{
  "n_kv_head": 4,
  "bias": "all",
  "parallel_block": false,
  "init": "normal",
  "init_std_up": 0.0565,
  "beta1": 0.95,
  "lr_head": 0.00612,
  "grad_clip": 0.5,
  "decay_fraction": 0.601,
  "final_lr_fraction": 0.05,
  "seq_len": 768,
  "doc_mask": true,
  "steps": 5803,
  "dataset": "wikipedia_en"
}
Each number is 200 + 40 x the weight over the matrix's rms, rounded and kept within 0 to 999. Layers, rows and columns count from 0.

# down: layer 7 MLP down (transposed), 512x128, rms 0.143, rows 130-135, columns 0-127
# up: layer 7 MLP up, 512x128, rms 0.148, rows 131-135, columns 0-127
down130,218,78,243,183,212,187,194,198,158,208,223,255,236,271,181,273,226,70,174,298,230,166,157,174,232,189,194,232,254,259,176,191,200,222,187,207,213,142,126,188,220,215,214,137,168,161,231,242,226,187,234,153,236,219,282,224,146,221,219,243,169,141,289,283,173,218,185,185,277,256,212,255,206,235,170,207,224,215,208,167,222,207,143,191,171,169,195,258,125,138,120,201,211,186,208,206,239,234,203,180,157,174,148,222,183,208,185,190,223,253,160,204,134,194,161,238,157,192,206,228,203,162,196,274,201,167,117,220
up131,174,183,213,174,247,292,216,225,210,175,189,223,236,162,219,181,229,150,157,143,180,103,199,226,169,252,191,199,190,231,251,229,207,179,248,251,217,241,132,178,128,172,314,143,198,249,218,211,178,177,134,132,197,238,223,204,219,235,171,212,208,175,236,177,214,176,221,184,176,177,232,229,168,145,207,206,143,210,153,244,265,218,198,236,203,122,184,242,166,208,225,269,171,201,201,180,210,136,254,222,219,185,236,214,160,214,168,201,195,237,157,216,235,181,255,174,254,169,245,168,181,198,197,170,224,221,222,223
down131,248,244,218,299,208,173,195,186,204,156,239,258,219,154,216,196,125,201,216,143,190,202,194,197,181,171,235,133,168,124,194,272,141,195,197,213,182,160,184,222,226,213,164,178,228,215,247,246,218,222,233,199,215,214,189,213,230,157,229,251,214,215,236,210,205,192,238,194,127,200,208,148,226,243,161,150,223,188,184,194,211,209,226,191,210,176,261,119,155,176,201,260,196,245,216,237,198,168,191,234,216,195,173,193,171,230,194,243,136,231,224,195,160,208,271,185,162,121,174,237,165,205,187,199,175,205,207,207
up132,188,155,212,215,183,159,194,223,202,258,134,180,186,201,268,240,272,224,192,207,249,196,194,264,196,192,221,277,182,165,201,227,153,227,114,152,139,196,216,189,185,270,193,243,197,213,181,187,107,252,227,191,168,231,204,134,224,176,185,203,160,225,220,169,225,191,175,235,215,231,196,109,231,226,241,204,150,204,124,128,177,204,206,291,248,175,156,206,226,229,198,280,230,177,195,292,171,178,186,195,193,206,210,250,158,171,157,188,232,205,185,243,186,177,181,218,189,229,247,185,162,243,235,248,258,229,280,171
down132,230,277,170,157,270,191,143,220,231,195,242,182,218,250,248,214,239,197,188,236,224,199,179,219,184,209,228,167,179,142,188,221,214,196,172,270,252,236,247,205,250,202,222,178,212,164,234,165,210,205,153,184,235,154,124,189,201,173,232,217,244,196,279,280,163,206,106,232,218,196,175,179,154,212,135,174,165,198,248,169,182,216,202,223,210,248,254,216,215,185,195,232,221,240,204,124,170,213,242,284,219,189,233,140,199,195,176,154,171,185,127,194,247,158,172,216,192,200,188,192,155,157,196,162,187,122,175,186
up133,209,151,214,145,185,142,187,138,232,182,210,192,150,163,311,201,198,226,194,143,208,184,191,238,226,226,220,201,185,188,184,299,237,204,195,174,166,234,179,193,231,184,285,204,212,200,172,217,135,272,172,199,217,294,206,177,143,163,166,210,194,225,185,239,184,279,217,161,192,189,224,166,179,193,264,190,237,241,153,204,204,98,241,217,194,151,201,170,209,187,192,352,101,211,163,185,230,192,289,179,198,154,267,165,154,144,212,190,232,247,278,258,186,303,207,185,228,141,165,146,192,247,213,181,256,167,207,283
down133,286,221,241,168,156,248,293,193,211,177,233,155,246,241,249,175,186,230,204,195,181,270,141,192,276,205,172,194,177,183,199,112,169,154,236,230,251,141,167,180,222,212,180,315,219,166,196,237,132,206,237,222,175,279,216,171,230,176,157,109,199,159,153,233,193,262,150,196,154,224,232,136,213,233,146,220,223,171,187,204,190,258,217,173,216,167,204,174,173,256,261,91,208,197,160,237,205,212,170,110,169,149,266,228,225,159,199,213,194,153,121,295,216,130,225,173,217,292,266,243,157,240,172,71,272,237,259,126
up134,176,140,231,211,181,161,143,161,181,169,199,193,191,176,243,216,206,143,251,241,202,222,173,170,190,196,179,219,242,135,165,197,186,240,171,204,146,217,188,222,233,185,220,196,233,179,227,215,189,220,216,200,164,220,209,185,264,136,197,231,175,248,185,222,130,126,171,185,182,224,173,198,182,222,209,180,200,213,219,177,235,205,147,225,235,180,189,176,154,191,220,206,283,230,232,189,184,193,229,239,238,222,214,205,243,235,183,198,225,288,205,225,207,147,249,198,186,231,186,129,171,199,234,182,217,244,177,189
down134,187,230,215,192,206,206,184,182,191,220,149,215,175,157,228,169,194,266,201,224,141,186,214,262,239,216,180,144,243,244,236,151,243,227,178,182,252,218,242,212,201,203,212,203,149,257,170,196,206,223,218,159,208,238,223,258,203,235,178,190,149,163,226,174,231,183,226,198,167,175,225,191,197,156,212,169,199,195,202,192,207,209,198,213,183,198,234,200,178,223,166,146,190,149,196,207,214,217,178,212,166,158,215,190,170,207,213,211,159,179,206,189,185,251,158,186,232,226,239,225,273,173,245,177,217,156,157,196
up135,175,170,130,193,185,173,108,149,227,172,235,180,194,222,200,221,189,173,181,215,293,171,231,177,178,176,140,221,163,238,198,168,179,268,196,214,256,225,227,205,213,263,249,192,246,218,193,151,208,170,198,185,189,202,168,138,193,162,175,162,85,251,188,230,127,173,226,185,160,156,182,172,174,204,231,184,234,170,231,204,182,190,229,207,199,203,180,227,197,184,240,241,195,218,248,212,210,216,279,215,227,166,179,242,232,182,235,169,251,249,236,302,241,217,157,195,217,225,274,149,234,151,223,211,236,200,227,246
down135,175,193,235,151,191,141,168,212,265,228,269,205,167,144,202,154,203,200,224,162,174,224,263,194,167,260,234,139,287,213,154,168,220,184,211,269,196,131,156,215,169,199,190,196,209,178,200,154,181,320,240,273,236,195,181,155,283,183,265,227,194,197,226,187,184,236,192,191,166,111,209,186,226,194,168,182,182,193,193,196,198,240,194,219,176,191,222,207,170,204,211,134,162,212,221,188,218,202,207,206,184,208,174,213,248,195,194,228,204,220,198,184,238,220,192,234,173,156,211,219,250,189,207,224,185,168,171,177